Each number is 500 + 50 x the weight over its row's rms, rounded and kept within 0 to 999. Layers, rows and columns count from 0. Numbers have three digits each. The size before them is the row's rms in percent of the matrix's.

# up: layer 14 MLP up, 1536x192, rms 0.175, rows 1096-1127, columns 96-191
# down: layer 14 MLP down (transposed), 1536x192, rms 0.179, rows 1096-1127, columns 96-191
up1096 103:508466494504544500479484550535479490533427446468461608508470499497508525605455439591457520505473513551503535530487562509462556525491524652499525566495483490552619541525414510433583509433511521446517590481505454432561510473538567434430503485366508547478504507526480528464505465446487535481
down1096 104:569490476536472486428454340449561499563452459495512494531587504479489552453472440524519533510497510519459490418459557340522481417529582429477532413470491511528487502527453456469524427445464504544588519599567407535535482545475481560520544377619438453558425414520537506519543443541435450560
up1097 098:505503546455527499545467512452484444586499599414513396469517651504549427501477419545412401565430493529562474438521523529514514497450526481581389591465430487449414474448492490546501407523593469537444507518421500523519428391458571543403435439498498498535430423405472604475461512507501416514
down1097 099:419503479572380532463484496426479509483476511501408495566462590475467509538484533533434491457457583572449626487383493456591511447555477471494487447494420495434581572471476497520449498452507443524521598546482482452565536561544521479460413521542486534439554528499512402439495409547528476451
up1098 103:476557503419438562576462577533503465478413499439562571507538473444495458386495507537436549447610573496532538475452498477492506404483529495452509444518522513412487465521453513494541501510504506563439552497481473538460488556515585455486494446469476476502562594467438458493482508427498506489
down1098 112:437513478458590546489517473588525477479505450478483458482466411512576604529499454574461459637571493546524458516508489545445398508461479528527540522484579479559531506480500464542528470545512450480494547506439494568537576483519507482531465563447548379434497526564546531423427512450517481519
up1099 105:517480600485453505612522483449547595502549433466509385517484533528439479514498433492462497527484413548510581545506521606508527510459586591482384409501499504513437491597556402526490459595512430548561442521522517513538449532553487500550474488450469472450566461504507548458486539539520503400
down1099 109:477507437523492564452483473488529486492501533482561439495468521515552542569462448453471497605542463376581512540512467497551601522598591452520560501477487544541473524466416520488455497449584506555552529476459493494561465499546594501585522527504578505585529557537517557411498412517596448522
up1100 102:467490505408519457566489494551479521507509466531515524411527549503488513513521404540568484492597404531575493448490521518490443498516492532578409490458495559535455597526536480449460567506454398556589404563424454494580432439499504580512465507414453434523473428503411593436513531527490500592
down1100 105:545488554624490403498373559467429438443515532596467496585389532519557433477436432522433576476490531488479538486623473545504445466431557517498524510513504430484530502605447498501468437515448504521485545544470500434529560571540414493483511512516517471573498509480381593520536527489410519457
up1101 102:542489509463447516528551542552389531548456523483520450550423407554579527450479497511464464475411573506453554510485551557620512515508585502498440530482505464474484459481457469484504548500554384505549608603438462442533468462528512396508503469514465492543497526530495508386461524475381554447
down1101 102:484484466584476469437381506484386517469606418527534511452530459457508559516519454445495483532477443591588555512483473467493571453458578623515478456434467488494493482507502493490470434577431432495498490468507495473437476466463433468435441544467517513497482547508526654561558366549550498492
up1102 096:431518496543506435485531573474446479508502452513457520593539444463559578491529474522575562563491465524465551430580590549496505455489505419461581483503506441451515568450410540496512518526575485443461488526524547495593550411446486491590492376566455472485415532477480514566398500474413508458
down1102 094:578515488471513543577450552502492534407518447493507539528496514518490461488550513487407429472579573502461425546513409415449513441546493560473390524489627529501400386568611403519479553483448430484520611445501471489467449524490555486488551566473567511521540529490494531555504486485549530553
up1103 097:475429510561511468471517454500516508481503524399535477519495461488486505542482532436480502509581558450545413506476552521492533561498468514502496490527555523491457619475477553523463579495531491469550421451436488489533449601518461470464468496599550510502592526595492524543613472520457544537
down1103 098:529547470399454521503554536547574496561487504451603497480519517514503489498565575591490424534381428533458498564469463393547539429487493606535543474440485507579520415507490449533534436559450503516563515527541566468500530431540468475495441510434503490486539520498453478502607524517603444579
up1104 097:602472503473454420537468510495418444494532481547569560499511516452530478518441546398490442617522440544510574444466549434540470546527467497534536513506530515443534596483485411379528531447463414466536483463506470412441542563518553479517508420447448510470467533485552437503573551427455495514
down1104 098:431630398545468537501505487462525490521495486525579489480534408441465529481440461504447471480483434550545472485485461425542569638492559516544407406445497489507461520571504433372535411467443470539529450505536492542371356474511440492531592452485469489527437551616518481531516584497507459486
up1105 104:475503531493514485550488515518522520496493546493517522469436463552535464576533603515457634517578604588513413543445534451519512590614493542534435427498604548418513524511422533600419494539473440478394546525527460447534466491474555517558550526544481472514465451412488588553370498433504551502
down1105 108:622472538473582480471594437491463614500539473452452453521578482541504553428519540522525513512450495540498414486562484532512465485475484439560535516504509547547496456469505490503466519484558478465583445494504537424470527367516383536485532507529478585452500467464476555486512495512481463560
up1106 101:468508584561505522500532562411590515475473510470553548561482524457505496429535461532535475524448472514524543439561469511540518461500508411568482490435488441451502423497457498497531577540459437586515533492501444528488437426464561469579489541466528487366451495481619456486554456550515432411
down1106 100:487436469467556640448525478513482580427474540525473569470479546492505437608453472456497474486506527443500457443529413468469546561549500535474556536419524372444503490530504489452558436490485564481420504392533452479440475530572471445524456529548470490485482515480599571515542402414508466459
up1107 100:480497488512518547515488535459539456524516493452452476585434519514505516518540546520515512489510601503576555535447351603435521563551502494517408501486507509519512457403508538416473515470490582525458552484483497572516625511510466482415430533417497534401399543598549485462530623510424551519
down1107 102:541418495513462429458515530494475539475579496538495483428583511492590435493425538536430473505552437357417388543486520497499554492457457496469538438547474401489522555482448373563580497436439486506534415578528526553500451543568597540512447508560473455532528470566417463473475473423541548487
up1108 095:397473438510462464614430422494427550403450468535461552454515528550498475524404452508409500525453571502507506494585506535501560493476540549629449465527515449511440439510544505446391515521485536494529443597514467446452447503486471470548442452533477468514591553476455521490536518504569557532
down1108 096:529403526492512466483542599458572421591547476407537443525454478508586483445507543587537425525455511470523510516499554554557398539474470585445524516479466544402446561502478479525492485492550485557507523512561510453439490424548533458503506518452486457429457475496551513396547463505504455476
up1109 099:471500491492487469540507497630429454576566534480479502490462412399423569475479498525520398464495572605505433470563513519497463500356450519502461490529528563458482507554460515485510501515420577453528581506580597562377584440498486501482423537556456481524449474526429579486359546515458578450
down1109 106:491559464595541514541505473462503486461460497474482557501500555450567506505500526421427490501433412408527498417508376462509585590505490502492481508488396424494526437493503559581552476504466490508495612570497532603479494503520500610575564526531489517545459480530525465524479521478521485531
up1110 093:534464495502536424478539464549457491445549527466514418485477461529553431494528538474573497548457469516484515450461585488525490498370437564429505512491432487602521509483475495474542503557531551452479558509510560446513439434467431513436575593453437523407505556482527480462517447515559476418
down1110 089:444518506487461491475377493448549502531428469522552562521468606469470458432504454457446515380469464496548514513464447431497522555592487501531432560459544490382512515502500578558477476415468518485524564480500460494492524492536463478572440411503481482537506546472506532539409535492465510502
up1111 099:530467516459447562534508562485490565438615498490485541514479472479584399497580447472530449602450485495602475538443429582438504444497538564503528446475456457525530562509581486436553507454495449542407535513451482454458456573594555547423535487472441439439470503419532465483459489520480579429
down1111 098:545552470491558473564558523511530522523504496501433494582488558498445454462539532573408498509509521474538479412510445493548598486548459478497505511588512489579405484510471397532427506584454512497552538583555530393579492488505458567528510506533554553551501499479531493457471453453533545574
up1112 101:481459494480543496426443476414546493507583504591500464452431461577523479493553507561505443475524526529539543513473509547440424465490537491510435446442501530560487418500608545554475501467480517540509496465420420505488527446566522479434544438512530515474579487595492489579466519545511581521
down1112 106:527534460493497491470546529611540588488473447484522421539603479551493447539475457434642499480562548533519498455571481568472468527441437400550560556557553545459511536488514459468543484464574554479415452432543486435481505493458471473523581563545517475558482433518577437548485468463507405458
up1113 099:568504471503524519419537516443488488516517495480528445500472498584556495554477403613466498518364439485416520457497570453431508543559486458401459537442542478470513483419492522465455504494448503503630552569440450469473520492474521547521485456477453575479393538472632372432484531447487440545
down1113 104:417569501527412562505472452499520547438487462477564552438563420412558484523486436532522549429552449362607465561410567518414524469481425445513586524524465418500454505496491546490575504512427460518472507527502440470530498563517439491481451418497431466550539542560441528458495414475515523464
up1114 105:532458517433471542492531479534446534579477564614501474487510499512467517504487528573522460508444526560566486512397479435541549425558501572464544534468569549515504459560494503489466523382557451462421507594535546466424512498446502545434551544537491648557525577502517496513586455483500590541
down1114 096:538486496472432434465568517486481539387485454495406493439526473523447511419493427493500506535451529546392494444478514468516633517594437458656523558462536478487588455415485545510509606566491464496485559419505445464528559466522468569429508527538475489444510445473565558538503490560591473546
up1115 101:593528495491519534470507442474538427540491514563511509434564508521511507456499474536558477484514485553585456540543503498539477557477463503480487590501455597469473515458444475564397577492558519421551446575514437524551494465537614519534548566488497385511529470425460451465430522450496596553
down1115 098:526523545412440414486527548509474473542487570406496570403529469485484513481523544555635463484416531510496377488505530491634478435523563510529518520460493464418538501512555522517499468435424460542495477478458440519493573481475487478535521461471564448432557513485539330474523619477475486520
up1116 103:579397514474500513591444493464479508593557467686561476551483528537437505495522490532545614522434461586494497471456457460437614523451517591472437502595559460487567448470447506572478430478599481484490555466511546490455485358516481483569487462511474551527524523509532409397391485510558501520
down1116 101:483509528508562467450557547549482556536494458404501559512459474456517464569539484447531599433550463573506495442459477440511432479423497446470576509498479462601496469524475413551437535473466466477428479525498599555553497474514522477548552492493522460464488543647495484434537524466539500609
up1117 089:509451449502427479398480446516462418513477525546450493592509538456559498439521494496374530599488535476515488469476429511526562460484621506490500541466496561566487521567541462471512517511474529532476459453445510519520496417455588526533495566465517449441527441519394458563460575466507482549
down1117 081:451569597447471529610528597512475558426456524535503528436523479485447483567486441499585491528458475527588503552573548498510482492520461505553511520510491501428560507381496474493453482420514498482460470527568461451545526491528511557455458432510440513561553543465582486575481480529485552469
up1118 099:523580524531571474585516438578501513552513619508518552452486435449504494454457560593543403481492428480508531431421455505529472438528450545454442509470523586499467492562480428565491429518581494527507551420476575513485482425577528448563511459528463564503517502508474478453504503578458469442
down1118 098:509481539417515472469603499428607439507473520497528476510443522566417510449537567491459513456479471505500487516368516535472463451428534507418531484601498380519504520537497558465475466463468610428493514463531479427536436538486462575453437582513395491447493472495508505490503541546544566487
up1119 092:513581540479464456417480477587517537460542482562510551540576579516477564569450520462460545411448518439537411454516468575411473453435560481513498450501478500553477518421493473469536454452428482459473523523478554578550514481532482427513520524582571482458491540467508484495505507507505539422
down1119 088:542465429513543449544506527444498480486478500474504458463469469528499418355548509601551481525517459558411589532440494488492538508526488564472518466502516510469530474443478569504494564607494515473511493408489536501465456471507477509482472494499438524453466497531516588482412489561498535595
up1120 096:582522499446518532418502559465529484561539555556519511516532481564464541518453493504412450546491510495439412498579443580527506572536465414443508547477526487418408607490549466509525518483504459488502495395464554481525402495420448519434528533493500438545544486497469604439426528544425436512
down1120 087:502438500549576502540550469534493455489385434487469556443449512561481559464481454487591495445545496561549544562557546512506561435414494402511488559523497456456594528488501514626443487499520505434411451477491545459522534397501527470568446439484547553486456527449529460492544638405551556525
up1121 096:392464551489462429435441498536521574457482512474511531527489451477537500498517434554482500467539549445511405517454507517503452428546493595541458610340478530542462533499543436488422558482532489474531542515428443478457568538542490555498406492583474488549479511603483459503424516500511457402
down1121 085:579491480459526525556406510459489522457534569503444490489501513475414508541509570478539483474516540555533563489459555509557555567494553442360529408474473501446559498528528533447559486547469540500451448498490506540509490571490512450476487554411500591406515538479446504493622541607516555599
up1122 095:530477521411448584546513475486454470458559498535464544458506436468543521496489545508390530437481510493465550547521460572568500520484532538434609520443583516478436562429582516474485589456535501596424535513470400533566491457455549480489495499460474512539502458516566461509500533523534461491
down1122 088:532520454574520576474568457468560424552419467406456516455455550564512471465594402486563458469498507533538450536453531577535541500521390569437498512561492396536576427490485500594467390613458557379438407467495483466352551447406439570412508539534538538516478528478533530523515477512515516505
up1123 104:446488441489517481487508443482443362443505550528442525422516504425459489409443524504522472490476554562531475490462518497456515563446484523512453509498469498523426472416414534545474465471539410337542491576523534523596544577622515576454452512449557592528579458479549477501447573492583504355
down1123 097:533482540446471538488464578479541640485548455427528566431492505551453455479559542477533552537471413481498444460489573531386461466488494473434484548514463564475486577461507492439573670505429510608470440475436458536426503488472491580546511518556443485519448499452483536476578472500474542472
up1124 104:386444503488487533418450532539465578492526521421523470541428446409499413430494537568383496489499549581461475494563546580528559389486514425535619522488616493521527481533504490531492479448512544447463408463530490510522551490498447513510303516482450490575459435524485509495605399518476538533
down1124 120:539509524435492464432590516487520510528600467513496481476529468469512507482468480469508494433502521437551416609512447462549545483392497474467483353552576515521518562527503510490532501501459499572466541478516561531520328490540538516553537525471467448490440444505475518483530505545573514529
up1125 100:575443505496463555437500546470521509457533458545481532494474640558582476512494527479475530501535438452518476517514583603445538608402463589481555602568491555475536580541493490518369434566519431527505495491462433528531467560492470509555609473556408489477522507468488486498487441442452483510
down1125 092:490519459561489578468515514453629456526481486447496487451500523526543535485506533509553457458455551410474499492553437444543502415569515499564539553521476533501410464455523562461443393442506493511534460480453526566453541443518454536363415485473512515424471494545442500428485495445641505608
up1126 096:496520532552565564526471515499496500505412512421504475450517514473529465493537483511498390451529438443577572469452448551501541510431418599417477514439479499532523559403532455571533484570573443391587556484440508480486401497429497567503576521502458527545486512444537485523469579507533539486
down1126 090:564579538494525526547463476525530529438646458550511593561452503515515557425430558413525540529478512515508464466405486524517498455597550487394515479496465485437534464550475483470491504446507467568493472493554482551499594481563472522559463489561451418439584524489431503529499462509535478524
up1127 093:576499483528504460337542477525586429381459538482503459633612506493453452491529430491515522521517536493491556517504542559500529485553510505525518543580432520466495597474538594549479439505479504505500480552451488487463491495468464521407467473463494454527504492446488611504505532517557551546
down1127 092:483528519553558552514555432504447491386517497523507509331532492497540491525557625470498486494525390519577481505554476588455436504575452442539458539443550443546473385472452397520583422478549489534500535495507563542488462548535500508525498513628449502522480496609399486528492539514478464481